Each number is 500 + 50 x the weight over its row's rms, rounded and kept within 0 to 999. Layers, rows and columns count from 0. Numbers have three digits each. The size before them is the row's rms in percent of the matrix's.

# gate: layer 3 MLP gate, 1728x640, rms 0.168, rows 1655-1709, columns 240-319
# up: layer 3 MLP up, 1728x640, rms 0.174, rows 1655-1708, columns 240-319
# down: layer 3 MLP down (transposed), 1728x640, rms 0.167, rows 1655-1708, columns 240-319
gate1655 097:480508551488468534581499509537489476451488563573452545498569545512485536598488500557519579554585520498531520415463505519481604430511507514432393509503441479501449506544470518488483486543432462477590396625438417451465448532436557501479538558
up1655 103:610487461471560520508460560398436566538411523490515563534385467561427453488547586432433415434511527473582523563478479524482482540534483575518561532527481540460587422375533399523507454474502484560466520449535453556542493545505544504397513481
down1655 099:519461422498484534477464462553425448481464510497484517484434498448486462472441536468449428444520474553496517519527422469400400514499465477572504462477528469530497482426504453529533494517503426510453590430435533495510567572498440495507385517
gate1656 099:377520534532558433423394446663513388498462454529480483602570515397532370478516539483422497546490511536451606531476503475602348518523526405473551547468534504514479515452486460464520478514492581506501477581534451591481416562554538494524420418
up1656 099:467436510479549477458507435459433551540645527523567581443534454591533556541510528525498492571429471455528474507506492438559514504462441608595594568544526514450476498511516500549470447500515503498449468421602463406542573556482472469435522523
down1656 101:540464471470619495480501417498515559408506552554530624522529567557493503575561540455422536541581468490548457457531493510495431490440476515453341556630502521542554578479404549530514435527467459504508450435461462472458574549525568353456482436
gate1657 098:536503498425496468489521516499451537582519477469519609450449458506407548480526615443484505559605528522493417520469463593520446438579487511491505539577487494500404608480515488489647499513503506478518520506500445511559484481496481461577492492
up1657 102:492467566493530487416538510452465565560403438487548532540496498523552574528504524589550508508542472451569395514460519534497501475494485538586497491621518550496529431490454379519525475544459490527555515482429535484451553569556631442548540396
down1657 102:579542469501446551451565484484519528483497530544585518453466480507602613599516463551598540541553427529549506392480435505459555618501513505584619518515562546494587517529438484480450512476554423468503490518563495445471523419482525477546571417
gate1658 096:544448560525540587466478526525538496489496476520541448462516459545438549556587468517427536509444477467526446481486398598520530582437537501516506531494447511501452546471437569518484397450485361470462490446471483483439482539581528509555481473
up1658 097:450504532465467519598492537586655533561571554480482561511341508489458567596452365467552469426527557456454514543538551549358461444452465516483565425511463543518550480545507539497556502540527481545544481435529491435462444476544519481572479441
down1658 100:481473572481540527458441450600411497503499448526531537494504634554513502460462538595529529388538548503502423442415445549590500724496445445538444465507404471450586521477497540538582526644446469567478424483554548532522463472488572495440506580
gate1659 096:455528576529453464503578427515466574436548492495520472440551493553500416461441531493471449543469483471520439507492458574482458490495571570497456527568534478439500540452465516460543559500493500485456527604553490444506505526569512497401401502
up1659 092:468579499454481506578439526466519472516447507501499469547494475518473406518519476563494572457524517458432461532550446566537413614468537494518493470479593531528480601520475460450514620473467487483552482440491561597495553431497560531608526535
down1659 095:498463535534505554410499490562539396461513474423539557601467554506465594510541355466547489439476469539539508517421478475511437457480485516541503397553499612466527436467442496406532477473458555495523428579557487499536502628498502550532590545
gate1660 104:445516492564546431445590467477440472497557515498511493576580495380544568536508484535453555530523429424464437536518544535440422461495466518510552482543545463456556488437522561462535485500444543569533461380447569658528607522507486511412465482
up1660 102:493476442540492469513502493460519515532654485482533528557523513391574456570518462483461625500513443500588451471479434495534475519495508483417539436522508499526467536454451545460529555556472487489455519467561521558540482442581405486473491450
down1660 106:558502585483518475445520513505445534516518541494512449573482493552531469482381431429492446434509412438533600405487499552488468462523486554455435516489574408511533481430586552406466545524572569500536549434447597504538584383499500436501467451
gate1661 094:511548518449537459536570478406427436582490543552522587419501533459580456579494487413450594375539520543467462517569510495437483489609517534501505494568426445501486497508530503481509459473515539536499558433544510502491411528403552516513463426
up1661 094:514512525475527568467509577501560501452481488532579576534475533518592528553486459512548510469565509479503385452477557520567586578491515505519534510467582536481473561443564562424466483480498547585553496523512509445557493584432417484503492445
down1661 100:405472493440473489407578520494431544467494496490505464546442537463607458597476457571497497448554522507497481538486481514521453547427547588460509558501514540495547493457533508546536470515506469556532519546528482498562552541482509589592536501
gate1662 102:415494466381546510482532453546455463473508479573445492516416525517459498597487500498494532446560574536544423513427477487587493470528530473487508461621469496479532528442513506543485539516475492556494513592572579444536510539458494439563499495
up1662 099:497524629500516458434485442485548426454493518474476485462499471590518555523526425519429408491549472551497497549482556518442550398479553472468524461478553530465526510505532513437502522546427521414525514514459531504544534418492458548551445465
down1662 099:551538463583476563535515541458438515461532478505583475498484543639517471551451497462408473517478390465429483433541471513557521369468500463463525452476489482416481554586421487511503475515502558407585482460518453463485448544476469478552514481
gate1663 100:407521479462461454541432510593524534552463539572537549412468438530481510465504545521493547465410524415444503521553553531550478586472586521526571533540543414453453539482635538495530432476542549403508477500608510531462472486505553448598420471
up1663 100:415508505499494508506496602538505478454514484592543438552473453484456494504433468504507549437471458488512485501412520525454451593505441405493518417537430469497476558548509517530484492479492457462492498562521505490429419468584447421603419564
down1663 100:513494564462472456488444483431579456434553543526422571422409510575426517497540541460421422469587400498565455461499542492376578661593594521498488521531538527502465545506483497423533545531491524450528483502569468545484473498559534461512409509
gate1664 101:528467474484530535535565518517499375622555445573538520524509492491522566516549536497452495559456520513509512483536595594412547435530518588565450537494452559542434419483496547506528560504432465533503475519485500467532477592574423469457491487
up1664 100:463546480498463456531514406486530471469477519568403542557552480477476474463503417512553474557438500414481514481508552473493534473436412503412560490525441459476594527520523379505483434583457501570562641547559633482462558513461552431493505514
down1664 099:557489496479458609430554519495518487555451524528505472491535517469471616474548462416444475522565447465510476380534467425537492565412514482411400490470511523460497464537461379567510409511479542574542518436444472548414556516475571496509589459
gate1665 110:453535483470430490504529506495443434503450412571375544442423512480513462491458537508556531459497563571369405482536430486482493490468585545604461493524428427505466567493478538529519496458460506560463438512381531517519557512647533399449507437
up1665 110:488443475478535490503554473630500517500555477466559477457494535428483549430446523460462476464534510497491539490543424540534505485463440614520534490460477425554492482551518455479469561522501452445474549479442478525426497460435460524492452496
down1665 102:570495434419517555523468433454541460517528460478519576556432514522388535545525521518554516464585449485514537561442446424427424499565494519539432446439539536577588502537494537503492514563541412649459534500524622501484542594501433447471459379
gate1666 101:437462437440511539505546533432457521464471524558563548479488504428531418473505456462509462445481488526530571542406539518489453513430406438518534424410520479557475559415573458526607444396517608450439495483531520438475501500467474508524439484
up1666 099:488529575517520417478460540519470485519542523566471594610421438581434544528569537515528510472534461457455548526498508519426495541499511462548503446519552433390533460459486566585433487519501491637452469468533489486493501499494501487487533545
down1666 095:524497473480510438445493495476488483528450463447478552526472465475547464479532437482463445474518551487503489528543513388493477586589527578437529517420525430489487500552487493551461427545456489473580488601485474496480433542529521440425451421
gate1667 093:438439506518551374525597453470406460509507526451475514450533482468504494531477441464515486478537540534477516479561455522579541523483518521507503590534492555523459500454480515383627569490574497477548481617447546535414495550616535556530411430
up1667 094:519496441433488567478401509518514579408548448472482428556466535525498517492487513541524488569466510430526530514426565452488608503433445486465544378528553505476502526423555430588427504472441527474451474437542455453500471423480559543450625515
down1667 093:430498459493492489469524458536508385486500512471508555446471568465562577504427501494538468553452513544498516476437481529330554369475401428428534551522499520585454467526463383555516485501445546524498480552569478584480499499544494453517535529
gate1668 106:481447485488482440423508546533456622486499607459550507523370501587519511424476436529545486492436451561363563471457546509472447433558521584433533546526382419454411433497448516505435518583560500512559499456493559406406581511584444497488498476
up1668 103:552508513529484489462508463474476531484544474558488543549446594444501455468594483478532511497437432488453437415540508512470595536483510523520424503567495441501503475427651540534620468459492454531496552373527507372490592471551420478538424492
down1668 102:511470520528532522386422373542413412545540486595432603497585544511471502455414493495500435541426521594451552514387520481561499480521471487505432494538489417420486565395531499586566422473497474508537451447543416397396525479485435491522491484
gate1669 100:487541440428550519537522521466474465425426501461533487445537455496474580601502425513462496445552444532531441479572512538472466610449468480429432450565605508392552606517452498476462480487403454502460590526525514498499476451538553537444572535
up1669 102:479447645511510537457458514500522538440622526481450485400503444508529539527576490478431489541638483623515522500475462511574588413552476463472436569478494504458535456514514393491593462484561386453500505477520443499581447478635516554463597475
down1669 100:531418458464586494457559584512513514540548518547475385566470526562604559455406499594436466505525413475550436447478497546452500549485504501430425484505519453430541463465503547532580483583555590433515504526450582474489506472577500456589545471
gate1670 104:439608486541574524513532466495512567509443492444633518465564454498487563436416550437484453423458527555521442453457469421483462473452581492516564503489502643488490469428460494560628481404576492552530537464415505456469431442606579534510483583
up1670 103:508445569487539495470529523487439558553522422501476509467453529511478581442494571510455540534507518516409590558572552489546446517517538543424451552451569436490545536421469575434521563524421447504506467510476575521477515461429539416432541511
down1670 098:458444486566471500525437535457508509499377511492518553605383508471415484499491475509558527480531645550470539446469419503470633368534467484478437380485505474466527533533483463604465485495426505523443478495539566529572482487468554489506543476
gate1671 101:510513489518565464444531539497449445584393445485466443499438520419514443555442562490507463441570516545467460432553421521444447494382496523528465562519498564496560535526584567560601567520497498553536588522446515517455540521583376532585540547
up1671 099:438443556414434560546509428469503490485636491447514556510542489543465567541520419492531489461555541477499591496487546553491541522451388456528497485529563443417437436477506484491476517427534492505493486457534528574533466458505562520512462468
down1671 102:478532545518579550490477510488470483521529538489468463516449519492516518473451596514495531438444492476414627461550521580550496655434451499527460398550544565508457460399502513485527427456430441554465432503592513551573502563506542548535490515
gate1672 104:584549443527504419510514445523512482521552498558522566546529554418533424508553536505532490512514475459418487481515497540469547506558557502531456488509504435526594488571394482494428586445557483426482533458531550498475538507491463480473625413
up1672 100:405492507523486561402408564530499590451495431515534491443526525599492535551522467627503565453419520519466555504520475441495495443515440517549462415413548529562483454439540535511564467494556508523574492391546529535527478457521460562510469614
down1672 099:497450478523460448492432430446527543488470513519488413500471602484495488466512578534417513481574449508516467543561491533621482466523407534494503428490499489548580530406498445506494452480584438348561523478522491549456502491537545505483566470
gate1673 121:480436526587577464534487554509495480378528398532421578463524473450461469453411503591565510459486466516543536527584517483630570365632419599540524457509467484583560372500495496451539464546515427392494525497538505511471549518428470480454581563
up1673 136:576523549557514460493542529482515454465514431550473561360524524515510518501414569644557603420466477546567495450534473481573570426525473500642452530567520514523473470525506483456444414512445448447467564528503497461497447484488526535485601491
down1673 100:452416486445489442529447499544501539425513539470538462449400506526547442511395489530493505522404502474554485478542508462534544515639453476468553467555453513503556469544515500493522522588541616588440485509409555482484495560468458447493502538
gate1674 102:472466598446516520570565437533534507511556524527402515520454519409523504524559494501401462546439491445473471507517438495514517474448466537606411459505514479507503486581544503510481413553541510462436508408453394534474452532515421483436487490
up1674 098:527506453493506503457526551502398387505556509445477569664486532601528472486425489480510555433515468444450543536489473452488533454625516518499554556453485527565516575520475532439567525439508449447485494518569604482538445472525583470571500417
down1674 102:594510524528450575538550499442592524508423485609479478515510447554507471540478530605510558550506417535451431463414483576462605514533497590465521549528469551550498471472459455409442543455466472441503430452445547509402345501514489459552532409
gate1675 100:535386528483425564471490433537472455512489494481460413473537446469530493461504500490532575552590557655505440519490552504458581393495440495435561532434548489440505440463503543421456418496448567483510551498520541524544478458505571511569501512
up1675 100:472504445551537471451505530507515586474578487537517572531514508507508476537482566455482465467471443530518539487443488567608367483505471462484360494539555547585433574522568450481528479540469508497531527518475436529554516528396442493492491491
down1675 105:465446495544610489462517553578471468538523477518521435495459464515537443429424468479477479499512519517482523440517436468645486626555520469398457540530513477423473421485459426527460515445545422461448446543503517523524419507435497485470408429
gate1676 098:534417480483482502658516468483451397498586575452508554410575483448474589557507476482583578401421549520516571468531477560448411449423433489555511529507415480441466551496528480411538441604514481503492501459480478542485489456540540527534480456
up1676 098:496473489524461557590406499429533516483571418470507542581462416507565521368346591470485491480516435516473530503453500507465454460542490547569513492532489560508455504550481505435508382498576579463417523540474543506549472464473475485433468480
down1676 100:480506515501379480567375505463534406475380481420467486483438409527495512558437532515477533486497514494574515434465478448360487465525574478572419445542588568572405472587519498577426432609540499526407473518460463544487548481553425451544472452
gate1677 099:456507505474426440536482472446445480500600459504439533543407445579475489403397491454502436538538455530474513530463533481549496387491480579559513515496496513489500497537507480463490540554417464553540572473545503438470512508499579496501487455
up1677 096:447443501476384430381482463469470512548638489535514535492487415453465497578466371622453604508444455473505582436427518535489533417462441521564536575477481550461420528419369582437489432551476302494509477353514452448493488443479562505535522488
down1677 104:450517542441455409516422532551481438552484477531438456540456519497516546501450576583534552519454399414549592474552455471513555389559506535521505433487530542589512525488452534598430566531457394525490633426483502483462398491510434542516485531
gate1678 101:524522451507498488497494596459496531519530401462641535493507482492500459494381471460459574537520508487524530506541620542500546479506555499502496473415410489465518413472413478471526447525501329412500581498552561496556473532480531511513510529
up1678 103:503505494568417536413487387506490513529555538490391499466507486532487480523570496482478482489499565530491502552489453450426487497565416458486459494517570583436551538546489456498505503435470573502589458440510429491418484490525456459392595498
down1678 110:538454486459538470510442392555536468479454460519413542506453441481524554467438535469558474510538505654507406500424589500553413479431485408522461590501542454544577521553434571527379574465488454574527421518483457482529478472510439494499524420
gate1679 098:486547495545561509623502458437460389461549545528547453495448470482463617521394493419412498538537461484466509540480461502607460556472531469533403497551455514445547564470565468414507543441603469440470478494498494461484541475522441508574621496
up1679 101:494540517500481582456443525460479528477459508494422457474580608458419468406506473453531576476461587555545523470546563449506511437474404425421493438382549517545473452486495488529569510542559584528550455460455425486498536499537408516500450486
down1679 103:569535408493613448553531533428550527580494422577465549604465499491472507501533605600447537535465442466517553609506445517466513355395499541534492533527445408477454411538534492510441453432441478486431441468515449587485548464515446613493501534
gate1680 100:525494435416585464507438543495538425500387605510536453512508436474490464512401481534519465559495551502551479524450526564550526498545440539489459538499440533390588423539503439540517541539519498536640506489510464458488426503620546561377481604
up1680 099:560449499526463481382374502537521620546517445537540482427449495439442522459539495516453516480568506534500452564471440443541497535509487523496394455506447485454551457459626459515505473400554499446544594480447565488526413577553549515464564445
down1680 101:439565512545494418538496440562442474446519440515571429491490478380512449502487543500480469561494473560480501543432478535440458366515556567428576563474489439477490508526488557453398487499521562454515448567532454483547404533505469529491487517
gate1681 100:478381490516491415396486465500453553513594570446573531478410469522548423515550567485510441510516581523369473523447500499470438435541479530462370459502581519437552542501423432543535448534498506492459530495546525440547526497530478514472511510
up1681 095:505463495418517508485535454550447506431485598529618588544586518528472475464538469576478530490488487485518577470450483577487567487560496505439468507533472442529442426486520442527479547511419483535497484512493488416522525446491455528519585513
down1681 100:539491550477488488465477463495562517480397531531527535501413557563540498538578514590453477438580530611525442567462468448541521582509495498501482417471513598424443488485490530452479589546485548537498438523526632448549507512465468459460591532
gate1682 100:473490546481469572464459519489560557573461433445476475574478490506422530451476580459601618447399621586449518536522471506504529478526493525467506472491541548519513477497444579438571462466520524528498591469459479487505492541525440466494556498
up1682 104:561529445563483519523525467486401583506494404610442497415480543467525474492500495569471484472560586436468465415421518437541501505523543452463512491415489412519396484520483477458529409527458465498535542445484425444344577423500528565459511541
down1682 105:487593529580479453479494446418505436549467495558647597433532426458464445457545520451420518489529533486479458522502556455463491443510555424539420535532495497541488489542517485499506519469514572509562532460373340480514479556532551501392476600
gate1683 098:537550435535539515485514564496526501523497472571516574552560492399557505538503453479481502449480436509384467518504480504475473509403373477483474564507515512559517502504469505478523481446494407479422489402515601571548431407442501525417565469
up1683 096:405457526478465488455503542517442526447497484532559469570588505325407476536582470597507472410452496465430478482511479496469443551497510483539461456531524517542601512509413400500515501564478493428565503435496668530461368360454361488506514585
down1683 100:525500471504585516514528541534530511450518422440558508563468535483460543589586487575520462518478555568483531633463411478518545498607515532479527447427546449547547410547539492411504492562469505462541509576585398517579392446479482494459523505
gate1684 099:606461453493488479525431510496516519545470572539462566499359506374411555506550452494576501475496582529455592538469504459582557472489519578506540471496494527481497516507566545431522489490550431489522515578559550520555447487509576404590512537
up1684 106:537468431544565447537466469470515470562538422540570497512641521520490551376530541604452480430579472573533440494387490537516537460537468509526517578508480448425386474467536432427496500522433475484457458505529455515525473499546519467505467444
down1684 101:494494541456515464440531532440428541507472466492492487588451496437588412551426400505523559518615531557506508497481492473466503404511408395523538512578556443473501484561423514459425454477519482542533534463581425554555490527521523490504420484
gate1685 096:466486556464505434343459520444481452509478532494538481466468510505502454504543436461449544522516461487422429515530558486487483412483501461538467560515443616540502480480571507486551500454399449513553595506503460513517408521494501376426475472
up1685 103:503562418565454532610533558549505471404496517481493497464524449545466484485439567548502464493469573465534526527519458492596452509470444522562546459375480479484425482507490422529431451439498494475525452414505516485472569484594532517520523474
down1685 095:456567489467450428540514481464528585428467483506500494565458616474475432521536463513546454458493537477407553469501425517476568545545502500364570528493563456505514433513569528437460571437516477510499435362536515524439525534509523508553542577
gate1686 099:498460457641600468441414528416508488338541530520415477445482510476517481467463433470467582466501495536519514522433431479488452562558552589530394487528455484514530471453420539535476511452514477413507526551552508533492506445580537489578450418
up1686 106:507486500507443457489377467450613503474569535550535507520509471556511499561467368520439547444507428543605562487524546452508532494553399492580541488484563494590539431432475566484358475465415563408454488447529460531490484451551515499484498435
down1686 100:530442436514496469608472576466491476457521530532459484564482504542540444530440426526561521541518462438496519579454636428439493465425429556448527457477498483502556514434433568498405553559458573425498432550541523437618539533551480547435495488
gate1687 090:496480541587429463523542620489441532396518608552426478501499433567508385470356494449526516492460487579530479515492509454566595492481490568602537506454539486575464432575512476566424504515526519568557444480607561556545430537458548534548562495
up1687 095:516466460595472488508556419518520405543540495512472513525522516441457480546472486464534498479426542592588489527460445563516526461596530530467446491520450447556441486527525443543489509482446577514483471480425538494512543494504513477461469535
down1687 093:503471407527537519535473531545500486501582476574575506463426454565558512378553586593502526523458496476540518537429450474596527566601557543483427468462506498432514560555529471490553536515480503502438524433445574477517492545542456465533539458
gate1688 099:565547419533625502459530520575493524508409540495629552522478519501521540457474446511509539528428496537516549510526521557544505464502534608561503452450569552589551511519488563499610495550444519479501445477520533500420530546520473530562541467
up1688 100:470450525491464470518503546419402581555468430469422529535430510395472437500656538457575566511418426593442530524507546484620483392510511455429496562473456458512481434396509508457427536508456535437530493453590509521610475454492510515444507509
down1688 101:455532569595486500486491380466545415521448419463494497540494555480451470423490527517507612417441534481512474541484529499527469450540527443498594480480562451509585545430591418482442582548505466470587527435439493537471515504452530490516567420
gate1689 105:418376507451527506542526528490439515447472397484385568527505542508520520540442529427482536517537455366521596488562498491464533599505450473538521482523501598515466560541548562391531522545513452422529469484444541468522533532447463505526487539
up1689 098:514533456506494457417414461411480425536529435484485533490617483565560621494567440463479436490610411524543488513423431466499533482511460524471518464445406515547435522486554590584477522510461516496524485534436460467521467511470561469586540517
down1689 098:473567516416492432451518444466502434395548413451465520489608550475494470422497498483509509412530386495511492452526413476547448361458585513522482540512534465396514438398497498480504474424480430443509494528643481574505489499504594485519500436
gate1690 098:532513545585553613520561517468465445492458502537467488490516498464379447455510508486552541475456417461455423347495528505414566544466528437489387470574516445608596555539488574604468517445505412454424485526440421561521494502512541429440484526
up1690 092:464605513427545522450573554458427498392611513454401485480500439559623487516464529551565448554495543396492555471524394482527472511525476626569477476463566509503486451554517536520619466511419475490519506510466430491551516500531371493534568552
down1690 097:488434464555455489500475520532491436511554537454459554502548506588598517531497507466511473437613514454481505440461475528789496488501535515549486467491541461590499504504450497550601476535443452546470492534538474477471556500558445527520456484
gate1691 092:485454554512401502518439456524474448460556473562554482416534463461528548463501446521471500526512536525462467539549514504385456440582472506465458495518538482523577505537439473455495597397602522502479565522469549480536453420550595467467486565
up1691 095:389511582569410518538483466476452540390429421492537465438445498502617479492537474482585442483495504496498428462536603554533534383538609489438477518553566449497494511489531460456468531553483461545548474488486546501506516408479527455425541442
down1691 100:459468462428511550552449513556418467579432519543549523436514464471445586499565489473566461436476520490457539523525553473539572415477549531511471452430489402401434522464470359502422570356563555482554416428539510510432421476436513450517492468
gate1692 103:538517478502574497482520558468560494517420539499534485540412511521610436540463536582492490447437598431525451515527471499503504413555572443475442549509522569498488473404440468549469453397488515513518519438501529542541574484525578489421503492
up1692 105:525416573560525548450443456504558525485532464506489453415494397445420606562433494489550481529551551491502489455503520466503497461534503555473570491396460418527513491517530595471575452531454466612523415594449593490570657557530536501587481408
down1692 103:597513537439525595545498451584554471450583509536490548462434439435559533519503456477493497526477466520458563602543454527493555504401536550552424584482518475545582535573458550524451524466505532547510528538546614515561589522563485476549494568
gate1693 102:446504448596458369548535473508504513492545481573524401412462493481497397489494522506492521525486549519472454500400548545458503432528545561429505459473452509485495542531580442446487550571514486560563465461523441606470469501491520516426446503
up1693 098:522469536508432526531487409527503427588467569492539529553457435549523445483538616480504539476558482599533432496481517468652572481512442560597536474519456534482570482559536501520523378548563525516547549450509612471421491374536510530471507548
down1693 102:573587514621469542471506430445458473492524490483508538484508428586505548511491535589543471497548523474519472520452515447518495455572481505530447463449616486501437404568542621450490535449435480423486555494418584549545494496505488505448507506
gate1694 100:414439541590539515482551493466381553506528576524429478486464519400519493505479429495416424483477427584601550541490585495504571554465452529508526489548447587466450436562527461451515451428475428493512442514436620527566470538426440451519501486
up1694 112:480517562456475533514527490433432514496502516420494520530461478563470499459583500455550547426499543478359511486477548535483574518469451480540491478455486518421514421520531476483483552376411480424461533481505497544531504573396420435447483544
down1694 099:537572455452505487456467496426480529439442498419439580504583527473429545541475465512612579500527522469501517484543479508571464631488494531578501442557583431529489617444511467470563540447522520566616484460518395544582413507528595518566505428
gate1695 097:444510415506458457548524537543532513490442529497516474549463476467448416482543479390553461519374592495413435438560571418500519496468485528547582556543510480494496556491544496517453446417466473506484549528548494587466517487567558540507583559
up1695 095:447474532518454472534512530533494504460441513482569548551534489587519440577401468526491536480464446543463460480461431603477506538520518464478488590543491463523496427447406461515515561637534560448504509546514566485545554450451497466452461556
down1695 098:509482464517544520458469483584487499491527543526554489461632552469510526489513429486570385485504459566485515549543545469578499401520555609568440595548536413526492443417480445645479475477531478500556508500574509596467519464420493551550472604
gate1696 103:439483425436435490489442524479462499525486497407553595610532457482427436482514506469490464566546518473559515488469485491534544514511519546574452494458482487476497452453538480471448546453469496451399520415541551450518519589539523431510465480
up1696 106:425523482500468482478535530598509492528561530517549540527544514542591546569520430531487520457509554442592532478544589544438482503481506565440448473550516477424584489559566533432366452442621553470515528427326402505507576473494499448460526544
down1696 103:531558538521458485515466462521559391503537517530510446496520437653490523521474484548582538474589544533422580490502497546592474501479479526456532485529454452500608520492459509499411496406585417506570443492442489488485505423540513539446519536
gate1697 101:527481478512496514504382512584437482589485529470446451430462524518461524448416519483417515559532490627464486491493452514535517477461553462420515456423580453524556541538511463508473480428520489428442555528480523496534609420499523549552489558
up1697 107:522566463532434412461586530523540525619532460490451517449424451517510509495530479533462531517523477486402561454484527475553495487523530527512448551494499560533505404460432543522454491513461515536453435589584507467503432528458584529503440431
down1697 098:461548507557417530463517533531490535575437471415424493508489617461519497453532548427559472477495522493506480564464465509577591362573559444460602515470554488471557537567373472519453562547517473450505548448526548563576517462530426479466562487
gate1698 108:512489503536492564532524538480476523503510502480519422568371507509431620572450505478464484503536570473527615533484519582511558435513475503420499541455479524436538489503579497538518548486467544512427478517573486444463527523531515527535507587
up1698 105:455456468498504492614503456558521508557473515478521499461571507440502475464493438511539468471421467508445567535518534483536510487529489581522464453502532423523568432587621556575522512509456499494516453417463620452555569522414469449475492453
down1698 106:503494480418519463514512446484507479525521475502487594553515508506563478451540544503489462609476423497529522509561506446415564552554582498535449567496496535520406500478558559562450496514555472536627523544522536549545550545474531402535517471
gate1699 099:468522490486515511499452526527528513574479475619495554483502453568512531576611413592459455454507514506438566538396505572527576501471616520470438411497488519428552448616481590561580446542370461517548553530502414482457503557543550566453543527
up1699 101:429473522494554509537459455588513492542481507521478413501526445568445582488525503527507482421461544518440523533457626511556509515440608460487480497500526553468520469588511528474516523503398446434485490540528519469504507614482428445476540554
down1699 101:546498484474546491453545583531495578445546473540450416479552520475564502511573516471446481491520466577432532400542493510611547572498445489448434502496420497576498580484445538495527478512481497515460549624506501561404463422472477387554454514
gate1700 105:458513455512514412474564472499539450575441569464498618486420491500528488480563473459504591475515543515542449554453459563559444484474464515527481572473481533506518459439482561479482523573476512570552471544477461526536465470504473498479501502
up1700 101:485498512449459482537516514554510493417506528470478480454443432526480472439486459408469419504549564478409491486403490533519562508510516455513428534493541601548504487541536481420502587472565619418480507511570472469469478463519497510510485461
down1700 102:446442468549534557465481592602533492426552489468505565484413446512516504460493537563527465499407467511553528529481549484542450366457515513514474488497397433558578513521397454512529583490529514547501493543564560503424418419529525544385385497
gate1701 093:519476465563536502492483468499590454522562570499515417432485532581578511559527573472441422340433496444514443520441538500506461465519485495508560532556436513551514509534497587490462411400471521413587657490437539480458513469522460476455508428
up1701 095:490432435462537482555497451528528473578548486474507561540508507505503424564577489587526389459456414443435462560510451551660424464517435565505590559485584462575464534444445563487472473507463439517561463453513447482480428534478448512522526473
down1701 098:476478483424506456392479533532477478554481449581454530581520550465491502517501434522441522445477468504456486433487542443646476362409534500422431564572490477494457519552425532467535478543546523430452500508481522530480599449536563569491399485
gate1702 106:421506481505500475533499635488428519504550443454541522538531468449531521474459541437577557433485519523509469516505468563404494508541537544494506507571589516548529595378485549444498491440487575447430555511525494486601488430564501565506429519
up1702 100:387536578548428496499528438473477403494507487514559439490460553523445569461422581502484536473513508549525527473517397444506483571440511500580481546570532564515502452556446556655576510528473551495491517554525503484446473541465446560511555502
down1702 100:452488425541539503620551434505442458555450536519546452459556483495531537569348552495582479423496516481523543430429491387550472437541432560432523522522427489484533530504504456590543494396545486461530535540481497557500436456599512585562501465
gate1703 092:453477538466525459502456464530504380540528487484399528539472475467535442507504418483419479486451550457437566457518470485447522521567538519514445459485539528471448551532472540492509551473484417486484531522414572489485570472637454486588465556
up1703 096:477559477488560544466476511551471497500538521509450384550510475506502577534449550379500469616437504522513617527451447530498513634602506575385485474510528507464456543520541572564507509478562514525531529516392517477525535496566487544575463498
down1703 099:431486555543507471544564545492549458432480495561553419466506564461566536504505481611520492481474534484450442479454441481450643382449555490462549508602567442439432492539504507564423457455504590487532500561555506635529586474464462405500417462
gate1704 114:519510587495472516459452411514517480601511538481541490514480554476551472509469491456470448500459471573499557487447500585542541440477479455523480473601507474634539542458447584565467521483485441571471506563432451494486438535472515456585520522
up1704 122:526455420443530448585568486465514533463521463553478561547577501518532518547518525554523487533537497578554477528467491491492479494534537406465370475482454512522463521502468525455488489422523547450497495536563455557467538478519495501381495491
down1704 097:541517472473546486415518519489392509551480507437564485541494421430541507565487501493477527461529498521613528428467476473417524461498458498538579493489496398499481459536492527531519473529502524478554498535398416642531518472544458429506523542
gate1705 102:550500451493514452589403457396523572505546575524568579438506523437581496507429460464557578506505468550534457583516466587535459465508597552468501486523417501562452527440487572387528509516468539510552532501427503415419517472564576480536496513
up1705 104:499581611518465478432557571483498512514480394383566458447442515435492497495578539592496447430457523452417487443518491459474437641530502559429583549425488578544610505394490504496550541507568498456436456409474476544520480611437561484502510460
down1705 103:557452467510429592493547609549535448440491627394588416418591468621516493496515551468546425600512478546386530521521578527483537533420468543559551545566534516598548589547524522479468626522506468528519512437409535429504485450461491521456616468
gate1706 101:538465475502513598474584491521450528484469439579416552505456562504599632561507489541476494466487482528564536421503517501468488428414554463508422540566487587393460433466506529462497514471540495525512407505507447492534587495443488519518533493
up1706 106:527521570624418576492564498458488414541446369431510440421653504502421453554486419425425453495545526457461500481397451528541550492559531555441443510403517464588539535517498485500470478537508483527428552550485512503464485549457463439558461506
down1706 105:496626528601545416526565594469605408470617459437514478446548586439459461548555442510567455487517547544561557516441485481459461538474530519554542496503475463501518460530462465480561444524486495512521595471554508518606409538534554351461472541
gate1707 098:552413510484545581438513429546547507472587460376492495441463539415499434513495459508556449559485397515570584505520522536536473452557491462436378549505520532496490461479458447467517572443477413523488403502484498459456475530479485458451444465
up1707 099:468477435550481514553483542504476484470510486611508445514544525513548517490510502426444442410587582463479487383403477589534527589458473562520570499503563602492566482642581474534451480588458509548424452484523517438435550432492490535524495481
down1707 098:473408486528572534494530489494480555460508470489524458560552534573552461544408380494509524481572463535423512403492526517552451528504441467522501581464470620528536533577410494523467511577476475521486505433537498472411533525456468483633474542
gate1708 096:490568504484576587544449462497419536508411399411540513528540535497476507430447492481478407530453554474607490591427525493544538442462422529430511499456451475522504428497393479504485506492569436554449534501471472479467435483514496457574477465
up1708 098:454575524560544471594483501520597495522556484501450566489511536459453480416573591412494527466507501531425548429505521498528485467576490520564402515474501413554536537518492440534541549532517518478485512490539559459572494623566462528555455472
down1708 099:488465502434591513490469477585512481525493546410524473471499450560458474508572473489522438461498551515403553537557542434500459605506509490501499525428467506472505578498535434493551535458541588513520581552409486519540499574472545548535542605
gate1709 096:510520539510555516476501396392553437470540457482494540445556635483460506500509522487514500436706494550472484576502523469405525467481517515561442461521429472566428539541561464463486491514485474432559520459481404490445542535499551427496487561